From a checkpoint of a small transformer trained on Wikipedia: 13.2M parameters.
Each number is 128 + 32 x the weight over its row's rms, rounded and kept within 0 to 255. Layers, rows and columns count from 0. Numbers have three digits each. The size before them is the row's rms in percent of the matrix's.

# layer 11 MLP down (transposed), 704x256, rms 0.0929, rows 350-386, columns 128-255
097:160119142111043187118073088203078152116131108173143093074146135147109083114135160127130048147154161155160135110100095160126140090164125094098161125204063108096144151092110113093098136101088101131177130144156106109111099105090154135143146113093109195175122171110108137154111098119148116131131096136078037106164090087095158082150145149116148171135156174122147176077106106159143131104125
100:125125161148117151179098148093106108043167139156167180068140087167100111151100095163146162153112167121127163105082083140108143067106106119084100103100057155162127136139105214095122171117110119121109141141133147169092131135153148126109129112131101105125100127102141139127118138162119147095117117099101148109130127135104136106149070119139129105191090126150155138104151239132156142126093
100:114071109169076149175121067143140129150195128129122150148127143111142168133099151114113122118153137136145101155162110130099143158149105128115139112108108142145200124138198112115186159090182113195062102146137159135126166146120102190064126150148112108064134070111154127146122133110161101151046102112091153091139119072170134145096084213157168112125188101174152070110095130176093123211149
106:171111127186098169193095144154084123144135184111130090144107152136117111114127061127115129084137110138133091140124087124147171160106162152134074132147111147127181082113140127169127172122121135074120135088102137121075152089166127121153098147162122111093116103085101142165143141133132060132107115187171131118173158105074133125138109146179094129132079131113061176087151179132209153126167
098:093126131127060141101156158135143144073107084091112120144148105141157105142164067080088135143135125107057130145101130156152153165110096102166107091186133164110143110109110184130154158085181167123111089123133143079151150105173115094117149153107148107083114153115152242153133081145146095091113142124156217077094125167145115120133113077121117174131126144168094191155161121156111136151130
098:076137138110174090083063071198133128111149188107089115093108153111111130169084138098110089177128127137171174113104090139105117150151142153154111081110173137145161118119120106072186180154162101104113167153138164150148107118191092135112073120097162164131135146130177184105184181153171132117157164175153091103102160154111162098109129106128077131129137110126110089122079173089125133139075
104:091120157099178168128181118114099114106098170132163109163097165175139119166182139206141127053101136138122169082129117159047093100084109155161143094123157164123113106081193139118135184107148118142146123175163129146112158159126134074092126149066155080155123131133157084137183135111117120163130147132129186127161173101071102150119134076039132110133165125121120110098142154183126103116098
093:087103150141113144089128142147127125146120126139068071131136157138127101137095133125209152108067098152184120137080143140157178172095119052134062144146123184093110163151158105122141143093093135151122088156129092100120109175139129135131151142133114133127131115082068132121092124135109113102028160133119106157136145134124119155157146183070099081106104086179132075126122151074120127123159
099:120133115098176143138164126152180152146109170097110192180079123106107149137092074130110130147082182172129094127195139095089124190164159190086145153192137181095117150099109087158140150081098157118140105113120171089127148184161180145136125086134125138112093130168132182107152132143112163086105062106124145211171161119180127110121140104081173098115102116138075148142186143077238100137129
101:137154104118124209186115110134107100119185123146094124144186100112111148139163072148089135184135173107101148081136140142117037097087129115159126115120119146125111170105075158128125165131158154122169158180119166147086143208169106123122098130139154116117128153134107164105106152124200093101127125130168145185095185164162153107137124194133124165184128138143154116085061108093170169113114
103:167097092155113142115126138082125119148143083098173197142146138067061177110150117066091135069161136167176098086142108130114164132137128118117096114124144121129120160147137178142117146124092085097136129164079130142093155133151103158130139143121105137113088114081080098091130082097144002156161101119117126103112121153157141126123067126097108181141066126159132185129094121111221154088181
101:119145122114137084107122208124112141121167143146097139092090119139148147136090056130116135147133201156084134152130209123147147073096113131130140143183171104164165120174108089155153084078171154121124104143126145135078121106081109150116078082108121121111116135164183031195152128150120133136175139107119177098100123124172098128154190150173100127137100176123087153131156088153174103089106
100:062104147125121129127120105173131098207181167172074132128131097143123062160162130177143182144087124142153108081157141080071161153118070172168182135102117099183129172139079084151104062072087111116117137141159073162144138119115152082143143156158164130158106127128122099166108148111159185103065144141104124136133095144026114094147086117143105099090161139142165152115132121102154168148140
104:158133124138085104120147128113128125100146138133118187105148123110133151111092013122136156139122127082100163099105105161020092161202140090180145148104104148191152133106102149101093119126156181119087073122124179111130104167050125134102158131206131119117057109176136028107137122077106112077099163107174183120113128137060112201128165136121119139111160114137124151126148088131125159155126
091:069129143138208223203136162065152146093138152178152142109087144063087156105100120128165170131154174135161123099116082104128205145052138086096166170174133081129105116115153125109158131147102147153160151141139102111128189127107118071156092155146129115105157144105128156140146157137100178101165153143123126130144154139140144124110146133140151163094095142043138090146152142157104084107129
098:099110134153164124133047197073121109098159158130156133109118088161140140127146142125146064109147114073142112115105108171155162169176108155164135105118115061115161112159072147132147190132137171165066134112084174121122132136110144117176129156124137113122206135146111089106085141132153103156193161141042125165171120144104164165198132112147119149107098124147086086140115141126129163123155
101:145099166099038109042149136161124099197083177138167124173159140119165132100066142139095128130077146097163084106165068073085128132125122069112126174209097115107118142133126103127060129152101144091108141161165130089101172140123162185209146129115176132185133159074150091111119127173130110150148175143155114114154164102128178136115127158096153113109109116114149160158126113126129136087159
106:161133125146148088085092108091145131097145138095100158126139094172127157171162118143140114111127115179141128174096104136078110125139148186156114127110064170115105150174153117112077143128160094103096122125124149154120209178103119127155114150183099101176139112185094175102155070144137134132098165124106164135158122166145131052159125099105153061130165068099144135124141172107119057085059
097:164136093128124164179140115147179161068199127124140105184158130136133155118098140104127114061092138152125115145108124137157117163131155096173129161141157132131157077123085122124154126141164142153081106174167164079089218131163145196163116107101119144156138152107172055115105073117151110139178140096132136156172112141111108191122133119099170142158077141165124172137113019178075129117085
088:089155139109146147143128157100094158164139167115083127110115151135088122169124116130100126111140119138102189128138126117138189160146064079128146134130114183142179049132139130142100164148057165106088146169052094153130094134116104135147153158144121093154110156136143169137103133123116119127184181127161140087103146124116134145139094091040124120154145113108164090116054090161108138147100
102:121139135107105220129108112184122103122138109174226143114122089107099130143127121129099115087160090153109095177126133107125113173149092132143121093121120156131123117162115114161161152081088131146070054161153131111105115141096139153134168103107149074132108158100121160092184170152159134084127137061128071113111149159163117146122104184163082155157062178099130170149125074150114153089147
107:134139147183131071132122180124152159133130123092174112149153169104090164117178073178136077118092136112174192144121099107085163114197123094143106127140136129073079186122139126170102117060120161115130154150120133149132142156138082097154151118160138165181162147127132148092170135102091157096159083107170114121132120164135149091133098115110090145097129088150223128156145111155129101121118
104:108153105102165083104155130116126107176118115112147108129130077116135135132188113134101141105169064103123147177179153134124130167143128154089134116107168103102165110170104179188128148086165135120116146074153124115130083118079082174129095133099144131159144092118116134131131106185123129108167141106144143096159074082112171151119094114057109116170125154105074139175163069138097078175080
103:145132172118101129158101126119141134115059126170125121168128061139112120171101068125134163180113107192152168081072109121130097128113124116134091096106175117167148106092149138122070112098093131140158077197102223104113113140108109208148140152145098052134138125081109166126187114102073122160140109154143059140139126125064161134122118175212168162133124147176135137096069130124158182124131
105:103159154176102089109152162185135105146123172160155104133116108082144139150206138089114089131072065149089109113141183193172153133141134117137124149164137191167109082107122134123058173117106086173153081105116104135108098137115150128181107103102111127158144156126139078119107152102127204183104126115061106133169132170154084093121126128100113149140203068119169120114138137124179103111113
106:116127108116174151137113025138163114113162156085121158110129101154094132132105150155150140167090126096163134132095199143140159150117129152093134054160162040156121088119107161115152138129158075133162124149166112139070122183079114131072158146132119101121094115070103107093100142130101129040084167104161094088133135135116168147125142141126092120133072162128096146142109129138151093126166
112:121117189058090138133147108130128168131126155095088191130147162123136127167118185196093154128046203151113119154112090123135067098122087141102171175157148092123103170119191134123128115128151124173149077170149117170139085107179088139100147163161119112097105115110080157143115116178138155123143100108140135063142086140117112083137113120166119123155110129100109116130110110185174161219101
092:077080145112118099123119081101104139125125129115154160132125122094139172085068114123135100165119141119180112170151086203127113166086165091147211160171114084147045137110083131141121146122140154109113134149101143119105119154152129174116120126165102133109090170205143107098128132076159103186140100104130113128153153136112133167161174139118060116077134143107070094192105107074144153085095
098:138154116142098115131120110135092174128176117067095154148155134119178143126114172122120172150148146156113108142188095120154093179106141113165131168134110085100104126160073122114142082133108081121115124151140121152091096149176171067099106134053158134133091136122127126129107111117147041095138119119137144099145156143154158134087063131130090138145078094126125170124101038115136115108123
103:145167069141074117115159097082116087134113113117120138118099115086152097142106138142139126069144076183178140108107125140164172183182111064096112075127066127127137090086145135087146095123173079103127063157102142133113131120112173140143117130119171122135133156116031172123103143137154132121115108120173098177157084100065134115132164125134119150124137059151142109128154155155167150129125
090:180149133111084089108112100077135073122117090175137118116115156130088101128106186088164150126128140122084020091164114159101255098186131105117200144091141104080124129045134126094115082147071152136166106118108147122135141183145149074123151095103119107118132137154135099095042160127107122138115133158053110109196160105134107128141139224124162139106174123099072133106161122177179136140112
101:177147107103114153125139097136109124140112096151106140127143206140099155134170105162091135080161087137175134157092163109133148196131172121136089141170133100154131133089083133146110092123128131137148127129074121167135065128119142164096100111112120045120111140114129106121084094139081133086093088152192052206135089105187065142091137154155181166144118071139144111138148087096109158144107
100:105107183124110178164082172156082084160156106110131103041119138117107066099152133126153111154115159147084096070073139159087148137159130117100159071127174134077127134106103132113164176150100142130137131110165133137104151204110119129158163125114152081122153123125152121167133084140089130114084124080156120094120110133131222123208141169127074122195156165119066133117133141199146166150138
098:127139106110141226144154079079133096105132144132091090109142122106097069108093124179151122156092152186131053168130101176126114136175128129114161131086172104154090129136180080159196147126162109134172180104159144091147143150127124138154133119119106108170168101163092169163100091126161134156085102109058087146143111140136139078093145080167236166176105140114074188143175209132141132094071
098:143065169167179179190120135112150118228125081116157120126106109079162102079175093186146130119153130118103057138181148170102122164174165116105095114121132114140084105111115166090115099157107104125113105088101188120165172119188097057110105135084077120138099099134061159171110159078143082070150114160138084160189103114108139153171092117126101147111132154124093111103155103152123118122143
100:159131110127127150118097114128164164094091167174137149105111089057116117121109132154180068094190125121115136104138129146026146112173196124092136108123146100121114182207086155089113128114164183157157156150091184124092131178122130113096140113135137142155131159117152193108116120119126146067080145144127137115165145074172177076171116142110073109150202160175063139090073166146129135130094
096:095090121199128148120196211117118110119173114160121149100164115126135144125086195149156086180112118117173137086129126119096125121134194159199106105099122108145169115136119064130189142157124090091151113089147178097124086133117130110160140127119056123119105090099163159181115127175165172085156174077094163132171149090145131107171206150138152155137117167112150083110144185132168145108111
# layer 11 MLP gate, 704x256, rms 0.0973, rows 351-386, columns 128-255
096:140099140076120160163160165127125135090139067134145165099176142131068127147137131225068117127153164101128163114131137154069168065191121142130098085090148167134149107060088109127120146151137121100174166178186111106122152126100154123110135145104157130135146146098133147160151146118130136087142123113124134208105128147046117110134092154166130120096192150117128089093190102163171142181147
101:151162109146158075168137133062121136095089070107160154107084131129144070126080107158145129151117121124165147173177158133133104194112123122133141135127109077138116112108155176127060068186096129074171139108137133170164079116128166094144101172102130101188130169158145083063111166149083152130228109159080123162146110164079135106124138153087108140122178110131078089146121130126184110125106
101:144133144102118094090183074053157107078168121084179217192155133098086174118122150151150110161123110072134127094189137170148106184144092146125138100125147094115094093069122166155083158171132093200082128089149145163123124120072123162056142137150128162159130160110145126140135143158171192163114148106136148113119164121124124092126150162169158110132137147142182164146149096106086153147094
102:105115154078154157145188127104124114169172150113153119156135125142086194126110181090155093142105148105111160116179090062123159107110130126101113150161147115092141131119143153104091104137093145099090158076127073098155149142152102135122119095136132194113128146164124146101144108082119102182126145145099078143102131127132039116124145092222133129101127176120110134124122125122144106147167
108:057157199132130154138090075142107129083152120094088080077153110135129125087098102185146121144105147103099114091168119135145110171098141093102115088174102143156095123168164121177159073140125104079141133146134183089123104130140165139094145125158108160110156139113180113121139203151144074138181112122178129110148098111073108142140124065222095102135169089168132145100100123087150151162127
103:182161084105112130125114108137145110144122091158135124167130105129115123124087127076169110167117172126226148140168159115198128136133148134113079136125142150101105076168059141159147076134154161128120183100116126080116109069159131105138096103123156160124125172161124131075084080165116129040095103139184124091141131114148096099101042144192104083187182156133164118216128087135087138109145
094:173209150119071103154064115079107064128150145139170126138127086109129119155107187170097107110194100104101115130170110128110114127144145198136149140096149120103091082068115116105071111093163144154128110111120184151125089089106147142128158086173124172126152105123146115168110137162151186152214093144132122173123113111091159064156096116144137102174161076051100112109141094191133140157097
093:094171109163126175136124132105054109104159105160126152063148147127091136137125139156092113169127088103152141096129070126134129109137110050151107110047079148128148092121156195192129067150163143091078152139152132137099104112101086084155168138095113127153194154099158111139133078171084216148176143098132088056049095115115117145102176089146078106135159150143147078143077155173072096122070
099:161125096111118053108157102154138154048091156074142125180149186141088133181152173082156096133122144066189129109159185087114136103153136116133116158104133099166179121167130131090126165119130107117161111119137090139165133114161099129111103059170119128128186154125146103194143107074175141121095123124139141090151136143117186119146142064161157112100117084114136115122118081148092075145113
103:085109103094118139168115111123099081140152093132100166136124170135110156125137152178142111079114116080106121092121104077117159162049095115097131139119111161104091091134167169149126128176150166123093194132131123113076064109100070130090129161105142139118120188151104115068110179170148050101153138120153112117160125145109159152121134134091052081160154112121137126182124125139131103149098
094:179094129115151156142143060131106125112088067090091122161181156120126130108126175170134191113163079084170145147160144067095134186170125151145096166120112121127111114159168103097148125149106085123118072079202176133104152151177116109107178122125131129136115157078152111135134164122138098060118115136114096079131109136100110100127148119134107120109162108149172091209079098100076103134172
099:169095123193086152164151092139082131145186115168073101094123210156085101136130116131090101155110193135136195115118179100118133097122165170074184184132099138158132091172140180140184101112147122179101139112141087095095140136167099105069090139108176125133170119141182088166144113107121165104091137181158160154153122106049142121069106105110029114082118183175107112096112120148128178127158
099:124171108108138151151108147101139089152151091139143116098193162077118185118108160156178109121166145079158150151115171119127092120155102115147091073176134159174118115183064110153128156107084119094133101092138094133127118113101142060116126208161119106135107123050100086140153075145146087156161154151147152157178122104038146154106155143136146106091165149096198148148092118109129067147147
090:216166109127136092086077061185120119134156123132107141129107182121143157141139119076087115177128094161125142170059166107139099094084107133221132136182115147134182181152124122123119086093094131103130134130182129175141126210170148128124110091138174135177144134126124083116117153142127130151144085097162111126113109100090142138092093088136063102129101093212158122119137124130130176147140
095:108150120095164115085104122110076126153204106061108145133142096096127232131118147119093105160157163136103209137138136046126136138116104091124117139154101120169127172136126090191150077202117104122063144084197083157110155109088125174073144087124132095174121170190153142128115116125072175160182121178137140129172130155109130110119088148107083148137157072119175132168110103134158185163067
103:074148100092102111159135108176173112163197103156150156122144141111157108182124158155131136158184084137081135138147103091125161095117146148090106144125130101142173079135186243153169137151066073099122106163162131106110127057111117113068105122134165178142123135085162083143150124149076109148155095108082176155132147093055113099181167138147048102196108163149162153148154117204082162089108
104:134158097162150123125158061113161050149069122138079140119149106160064105138145149126181124131151082126218150081139084161114150202117136137102115148076103169143133062126059124117123093119158134134083141106136134111160124112111083156084144136162127155179091160132123138191151097150125172134144118105126132095116144089148097141146089097133132065193139075140182142142135155121099174199129
095:145087120156152104177145103134099100142101094087186132110099103121133145162135094138123135196138129121105138107098085056070114155098082104107150140144047126133130088101168131138110161127163169112101091077157131100090137123097165133121130119108129136106113170176163133115127161097107119121154108123123164092131145086134072114174142123139023161146131166099133102163107079121189126202112
083:085174111145108059157173132161181152143115161116106109171135131151213109124073137163149133139122127127112116148120182120159128149109149159135082101132160097145130126059134140110139134112138070173164151101170130125154160041135111112097123073130119116172081109148104120134110140161114100141103061132185141083155089143078158099110133155118165119112138130065159184118133105176117073163088
104:131182099124153124160191110123140126101093099122115128113172163128172148160132139141129138149122115115233183124086117128102155126082141075144185128186070156129137129119076129129107119156147130132136097160125156125093118115136066089075132141093076166151240102115138149175085117163140158105156151207118102144126122063111100152133158109126068115101167110154171115127095124109163123091159
096:157082153138170071204111162158107140111131115134140103112107180136134150145128178155181077068165113109133122133098158172106143122089115098141121099180138167116175099125142116118108130154125127179155116123193157123129096194053151128110150091132129121152122138153141122137125207145109168125150044131152109197166127126136107113140137173176106149162150113125127127091152049137214155137098
105:110125128091155134084137084127086136158128119146082091067109185089074132167075176131142155145153093165129120074111139164128136140126132138138147100134155156152088135163107082094108134142122139158143121095093052107133154130142135085077145034119154080091158183161184128139211103122115122101032096103125155147111206113185131148132189118191161161117122106125139116138097110155163115172109
106:134168018176161145117153136133111132130128130076159104153138160156106125107140168135176106179221103142111143206127148091106138079138172155123113135111134118077105120081037119099147087115142112116152149092163081090133086094149132123102062091148107161111131116136128120134135103061169052111165124083086047056102119055155091147168126164091095127121145157135125093128113143175146103151207
103:162107149086107156203132085161097136096153092129105135180114162095142114166151132162143138157117107104130133157180148100073102122140140161091055112098113122048110128102160132111060112138120142118112155172133098120142138146095102126140165131143207061070106101104189099151165127151188123094194056146112165102109128131076177131135081153216131081090132120147086133099152109114063159128170
111:165139156155181140141107090160186140170132156128104138143118157131073179164094103107125149194154111151123142139118142091159159108110165127132151135154098157099142144142087154104108113106159178191123095180108105110164108129134111121103130187066110083166149120087169091188150115142107152074081138118137107126141076132048177146071076137110035140098147121136166152134089077121144139115097
100:133094155144144130109112078122158127177149146127118164076124163127128124164119136151165053172102153129124192065155120115130134059140181139132159119122111189094124064124070151189111170120089141099070121087114081096152035207113136097124136077128109183105115149164202073110153110140148141150124083174109134164150157150121094138101078117162136134094175165172105136144160095162125105139137
098:160107149140136091117057139169091152134106067118115116160139224161158143099095107153148106145087114161094133143115139040115097134078087104105154144129108151136092157114147100180137150140091173130165124098151141156156146111193169123144098220171184190188144195165123145062127217095174086151130144089133107169065045141085097176155172167141122130149108135133075118154093147128105144096182
095:148167165103113115141126094163129165131116065111134060117144140144090161140162067122165140133080138108071141102122132128114048147124117101170150096139142134132171069130134167100082145131075144184149129115104119115088154050135120124138159165080187103153140094097112149169177092161142087102122136160136093128147136111127108189147133119181096124195140129078136141116144105145063203117123
099:131089142115168129158135118180132135134187149178145166123143103132105115117137153099111145111144112085161141088127158072111143114133123079120123107063082129123132133119099156151108094111174124150165090112101077157149099039075051108121092140106113111194117139146171109131202106133136129054188051133124093146100148139121153168148200126165184170161179156126171140091108147137130137153123
092:133155080128129120134107105213129108108150153207187105147102087106144084102090125141158140143122095143125164129111097063165109102101099134088107127128046102153175104074162125182090115091155150144072119131140127130109105051094094149168138096115149128130118174107110075091118140140127136181150115158151165090091092142073128126225108104086126095122150164164190104145082117187073128150192
101:095120128122146141138119145134202101069122109131170084109119157151114171124132151135133143141150117164138133107127122073124122106083123123085136121139109133202115142162101127027104128173152119158140096160168126149092107085086061085109067158145099237184110089106139119118150145108112174128189136121127148187110087089150149111136124148086089085143153124121163113104098139175155144120166
099:204128125097189119174146132139166179121144167080146103083071116119182173210084120115145126183142117113123151058133079093125073157158146137112056071107137145108119066156129117148128071126156128107066173102137079080145041139119139070108100114141122138063179131156132100164145176096128105136101091167093102086091138084120144155104086110145149120082128156131090144098097154134080158152136
104:084132144138124093185135121160139179139134113135152126141154128081164158191165122132129123138176113112121179121119173094166141125105120086118124122126061085154131106197150120152073118162124099097122103160108119132177074097156139162101132146121091210146141170083138032140185162156123148059141104123175130135115142159106095161137162167125071118099179058177150063167133095122125116170106
097:096134147082061082139089154188184126097130169135116138132144115116125165113146107119120069112114153085148151111141174134094152079091076098093123103129063133144147092177141131123127158128096183167145145156105132110155105119068114173093087126144186137087145168136139149134134127108094132155148133162071055126091153103122051141162150147169125131188151057134122171171093117067072078116094
098:107120096163154103105118120137119157148106152098137134122154128121012184162173121129112118138058126136134150086105142157095135157107134130105144084140127139107153136134042088153095132093195091131163177145105127133111062077130111123128102055111144209221157103109068128071193129091167161102142134116120098139120136135133129139155112082114147109143102092134130117125112139172128126167119
094:117120119147158118144139141151110175102143138167108103153132149076111140081111090132074142137119159088165136127113127129091208094153105134112098049141098211140092050116122136126125124130136135177101147140115070031126087114144128124101088122161145109176110164099143138099116174128080129130107138123142109085150120124130115171132155096117122105138155040131193171161187139136063106106107
# layer 11 MLP up, 704x256, rms 0.0964, rows 351-386, columns 128-255
103:134137103177183102130124099114139111116108143178122146124098138140124139110124091065103164158166101113125136128151099152180112101106093098163097135153077113154105104148133176085194082124157155134124139059097144151069093178131115137133195141138098124085127154110101108085137067136190125093180135184074209063150099112153109142057096189121123115160126177160187129201113128150131194128175
102:125120109130065137143179092133114141150089126152152169169113065108167096136164136169143167139140110101134037098139118111142182117125160155123134083114115104082114060140141162190179111117132155122158131081101120140086152137169131143145140120146104125119142158146139159101087173142090084162125081132207160126083132134136116090114134137146124101140093102125062054107166100121114099158137
106:060113161131173139174119135101144107162123134102123107115123117090085086150186123117150132071044137120121134181144112172107156238130107085123174118142082108126160121126121099140155155137148120163081138116125134053079125106083081106169070189156170091132124126151164129182119109187145119126151116129151122158187162100128108177151146165127161194131100101162143114127140145128187098130132
103:045104134097109122080106115118122147117137181132080078164182110131110209099124154101064142132104137076170150104149083136108185116158160102082173174129117140142109188137193124128076098142146136134160121134123101121119145109126110119152203130103140153097136116127122119130138096108117125145091182104118129157114119124157117175094139090152070142113089133152098172154198164100079193128131
102:125152141128068134140152158122065171128105179152144065139054153134130117128188195150099121210128169152140101084054061179126093141081122153075122131103048116123104135107131119095071150089133107154101097188117100042089133138130148095125138123106129140070183140114183131101112094143083095130123112173139162150177140114105143164187142122166141142097141115220110144106157103127151101177113
107:142136130122144196193193163119161114150102109182112114151132159151127144188177117153156093089084097073077148147123067170188102176176140073185129177160145101185144123067129125156144151146068111133088118196148176095163138169104115134110120202099179177153140090071132167110118219146121165122110121157141149153151126144113123123106100102062127155117111186134177121136115193105117144102144
093:145088164152111152132114155153081174104134167084076157148141112161154152140151081066092126147149190077104179112144127093101139130137190143125174141106196093172117168124134116227142096115169108149088103114151128154156149141121095192098137114153147145121129180222111159182095145111128184185173158153128192077161162114118126155143086078147141145118105117171159140145046112065146118149105
102:097169105176084130135159159169144088134057120101149143130141119210174155143137223152129111163122104112094151131135108163112086130121160074186143098122090109170170150144125143118135110115133083118133099140163095101084086131132131149172115159095089163095199168156101122110155184162173152161155142091117128148043106075182147149125099121130148015146119165126151030144088106172107163112165
098:143069108144133076095148101124132090093156143139135155124067174120175120058154112088049131114153155164124116132102152169123122097148142199143184151118058107132103117218129094136106120095082121169089147110093103174151117157116163144161190135111067128091093131095122083116156146058130137179130160179123095094104177119153111153093082121098095126044117094118106095126092111163118120090178
101:129107134111169139157134122137070164139093160143135164120081186117072149116125123119120108171126123085145190151130058165119101134138133158118087139086085166147132145144153080122118146100141121134102173109051109121067118126096123119111141140133198158108112107122164151159153069130097100126176117131181141124132140139133105085149159190156141122170092079133186084096131085088091158112128
097:208096172108143095118107121144151090083129092163111102103145086156136154127113110096128166090200110131135091179190146098080117175160136191172109173103126105146127109191172091143135099049165067172096056063165160156124200130122122143117120105105116105117082086134117126192160150130129122145161151077079092058112079161214147157176163118164135146103159175149100116192100090161101135105163
102:167153153058123137158158209134137107116119105130208139114136124093128060136117165157151129156100113145111104143134105118149144139113151167113134149096087067099117107101138194128043145088098126072117087138080098101164187085159125083131102095129138146164108156144109139126166119094158148153156123105118177117127100120146186137200181133149157128151166079126122157155111140152158068138121
105:183139126165101117104126126124163133101097169133064135092079124165102164126140067186172165201163099155144160140118137185105121132106090144097159130094136112155182094156122204081131088144207127100166123146143106087143133156122112133073141147103110161118135158146142148109124173159087149089126160123123146177148130109133166185155139095141079135191134117147138099146126154087137205098119
092:169175080116135109140166101136107117127110123109113132137107094139126094142111149082127100110156126107149148146181121103162093151162071066194140169095113138074099144224090128134089112198134061158139101078148105123146164178126144156138092091099106180099139174146138097130111148121105156091164140161101097127119088122173086084149134132178100097157144185163160124155137105087099140096142
099:138141090179094114163080161106095126107148135146111159140108124123140080124141052103164123112093097091133130160150178155165094150107120156117127140146095117125124178139090168146176125116135097182122055118109155109178119079129107136150139104116161138141090129062089100078126100133091105119108157147186139184061128159110065183094164114117127147109088125185145093137123057107089142044153
100:135088153143149049126118151080059115126132102135144154136116139120107101098121109168046121075102127142091099110144150141107142132104062176152130155113159160102130129051115061124126143111156123164136100094112115106133191086150095101158118089080152121104164090218129140142171142117095169180108076187136152113138170134113127105120132131125117111159130143144067151157109126109131083126108
108:110185126167129115148107141146139095077082143112127124165117081093147101144137212159117186131123094132116155198141142129162045152177112096096079137115145089111157110136136115091098112106143091097152091145167145188153139168104126155116125121167115130143172100155084145137141172108097133104123151157158175151093074115144175065211115132079157090181140056148159156157185115141085142111124
097:105090126144108112107164165132091140125156104141174132114194143105166170094100135115112094105100165096102134177129096078135103163106149109117171099068121117132100143141165052123131098133101140150122107141073134113108121137113117166166082150160087149114196110133132126084131139105136170138109103111129125100138198148136127083161210125162119039082135121094110122099097164113132104140104
093:103097109119106073120162136160097152151115128086079093135141109137165140123091128198117097161090168118136216164155125120191111161088138165121140115214076110143097170173187154196120131102158067158097073066138157086089182051083102141099131129139111103134163128060162135128136097086107135131101130091106145131134162119140070108180128083128147112141115119164110110141122119114145139180073
103:136096116102146105179202150093155156077094109125113114061106103122108105142155177113093115111126090167096140180162084080038090118072147193155177099136086145118117121111115125054101110080145133151159141158105066119101123100142104084124123110175074075092154133096144153137183105087165110052148117129119099085110131113113175130077098149137137138128138105110138127132105170124140111153131
102:119180127114118129099149101162166137155119109065154135100120154096095122098104086130140148150096141085150119106120139135096169090152112081106120081116154131084070148153066143126133188069069163058089139149113125137124100127157103095149120137131123215193201138101110102125153099103089102144171145097121080128146147058139136082108105045081094132105155075152189177118123109126115083169154
107:141133081091113066137176138101109066184121122174074128100075121161152142129112141143125130140135146149135113132070126190145133157076116117139109133113194111198115127069130110174130140149105077085092137078140093118060114113067171196073143099073145125160125103133141109172145115101120198121107140118138092095140141141166106135124155164138190141116148181120170110132183118074123108142106
101:137122136166094126100162137123177220070090181100183119123096091141073140151076152075131104112111195181129159091118101153103152116139125131101121141166110149167157172119082067155125107131143115121125105134109139220119120111125142055140119142107125112156107114125150098164087099069082145155135129090067158144165071107146095090143151189109156121170152086145110093106125118079178114141140
105:122107155127152114112076149151101089110133132114107106164131148139129129159172132142113073118109130149099127091119112147101097127108081113183106123099136148133138067140163113128157109162058088137104104119127105090165145102188208150157125167135191105128132186145155166153111145101190118146118179145118182128159122157090118125125067121095162051144135081146093142081136160156135133053175
109:066155135105173050181110080112077146103044107124110129141117177117118024111107137115126133133094134053091117118166115184049149100127119133125150097140104126171089137143117102159138113153103127150074111124139178151098121129106137052153146162133080122102110141123117108093089100178124094185172143139174076132120181140114096056109126193147107071126105055154179080144093125123153116146127
103:144094176054125086104105119117148109129143128107104208117120192155123147170102185200091111133115171153109109119149084135108124090102105178167144123193206136121064181122154144091081152062092148149118128121092089216087077200114109156094128129145073157122107102128127130131127132151149123147126110143135112136153122131153109095134105108186114128113154147109073154094118113131116182255107
093:147164090190173118126141147160165139111136157192159083105117042138160093183140131110133070141133084126096149083087165066198140096114138104133062104130092096164191109091191089050135147119126084161088100169157162111123106033087117111147086171123128099118074075123132104148188165200110161109186130120092146133089037102147122115137107144123141159130141127156187123073172151179150089164151
098:118123115142100146131118103105125089147158151119161110162088132081109121107119171144138118111164119069076136119137170160064128083085094143114120092111130162108105129147097093109151108101125103125109143155131168177178110135100094151143126145063160152125112093178168133162096126138168177142077162084109179202121155103165141089143139090128172047123147141077127135134150146110144088125097
103:077201065084182116163158136132104127072112093080099104168042124206084147100135073124130133104122089108143153158139115156114097084071134129122189153120105180135116175158170104091139134082170144133041228125116144121112113090138168125152151070133128137091116113150169141193133129150139124123140107102164134127129059144160074096130141134154144172106140135109148160166121094123055139145139
094:099125099114110077157116144178122111100146148139120107104133070138162122076138166204130099135080112091144224180141111133188120137102131179178122101129125144119095124130140107187088174164115116166064108129111182125133170086092111130141137073116096091120186179091142144152150093135119136177119160145204097140125127136144075113125145158084115047145117113177159131102098059080141106135140
100:138130145125151151103139137136148124120099124077072151097117163138137173158149164166123088146134107124078071090098113153130152098137068128116130127111104116169128200110191130120146134192203110083091114087178137128160074115086116124131151110152087096112129131178132091146118132109150155154099127120141109161121149114087070159158151141068102189149102155188123119135101103123102132133142
100:131160131099124137153187131144150069183150150164123130119125127048163110127085117107136142180077137079125125136131137102141070184098095099147100086064112084080134112162083152144181137099056152078091163107120205139176075148113100134116077160148072141111153144148084139123134107222151137144154127098148164113118152126093200110140122109109074103099129181197113116070130129099140096090125
105:070155168116067090125108107153142142143125102167177071133135086076100085133126105164083113094157131170125098159080173178091100195114139100182136106130100121160105104154099144123145117133087088077169124149143119148095130106180109153106159167127041194173131141129159094108125202140127162119095114127158082178051134174070130078115179172145084070070132093159083163127147118097138145140120
097:155098107134159158108128123121128080106126159117109167100086131106113085164142104133165148084117113071122140112160116133111082114155152122116167147143157142149104230140141128104127202173138052162159152137134123160085083120109141132127191074090146085116139080133139161057146077076145114169162089148095136105148115111116180087078120118123146109128114180104138094132160117146127177143166
099:161097086128109153139140179180137120130114159150163072150100135146177139142176163112073129120108080156087152106202096172090117117123143084123123120178178132141166099094123132116100127189178130134196139158149184125152086121126094125159133081104165151167165131141106137140085102077121147107122107140117081114122097168149110111100161102142142132180149218169081104183204137112187173133129
098:196113123134210123134143093074143193103094161138050108129165110217133110117166124112097133109148134202130210104079157160027140125111165142077048130109142153081089112098091126145108059108178131074174154146108109068144175138118140108110120149069187133134104110156117140072145131124146103069114075154058127176164150044146147141162118125119128157142180120118079130125113194125140099179153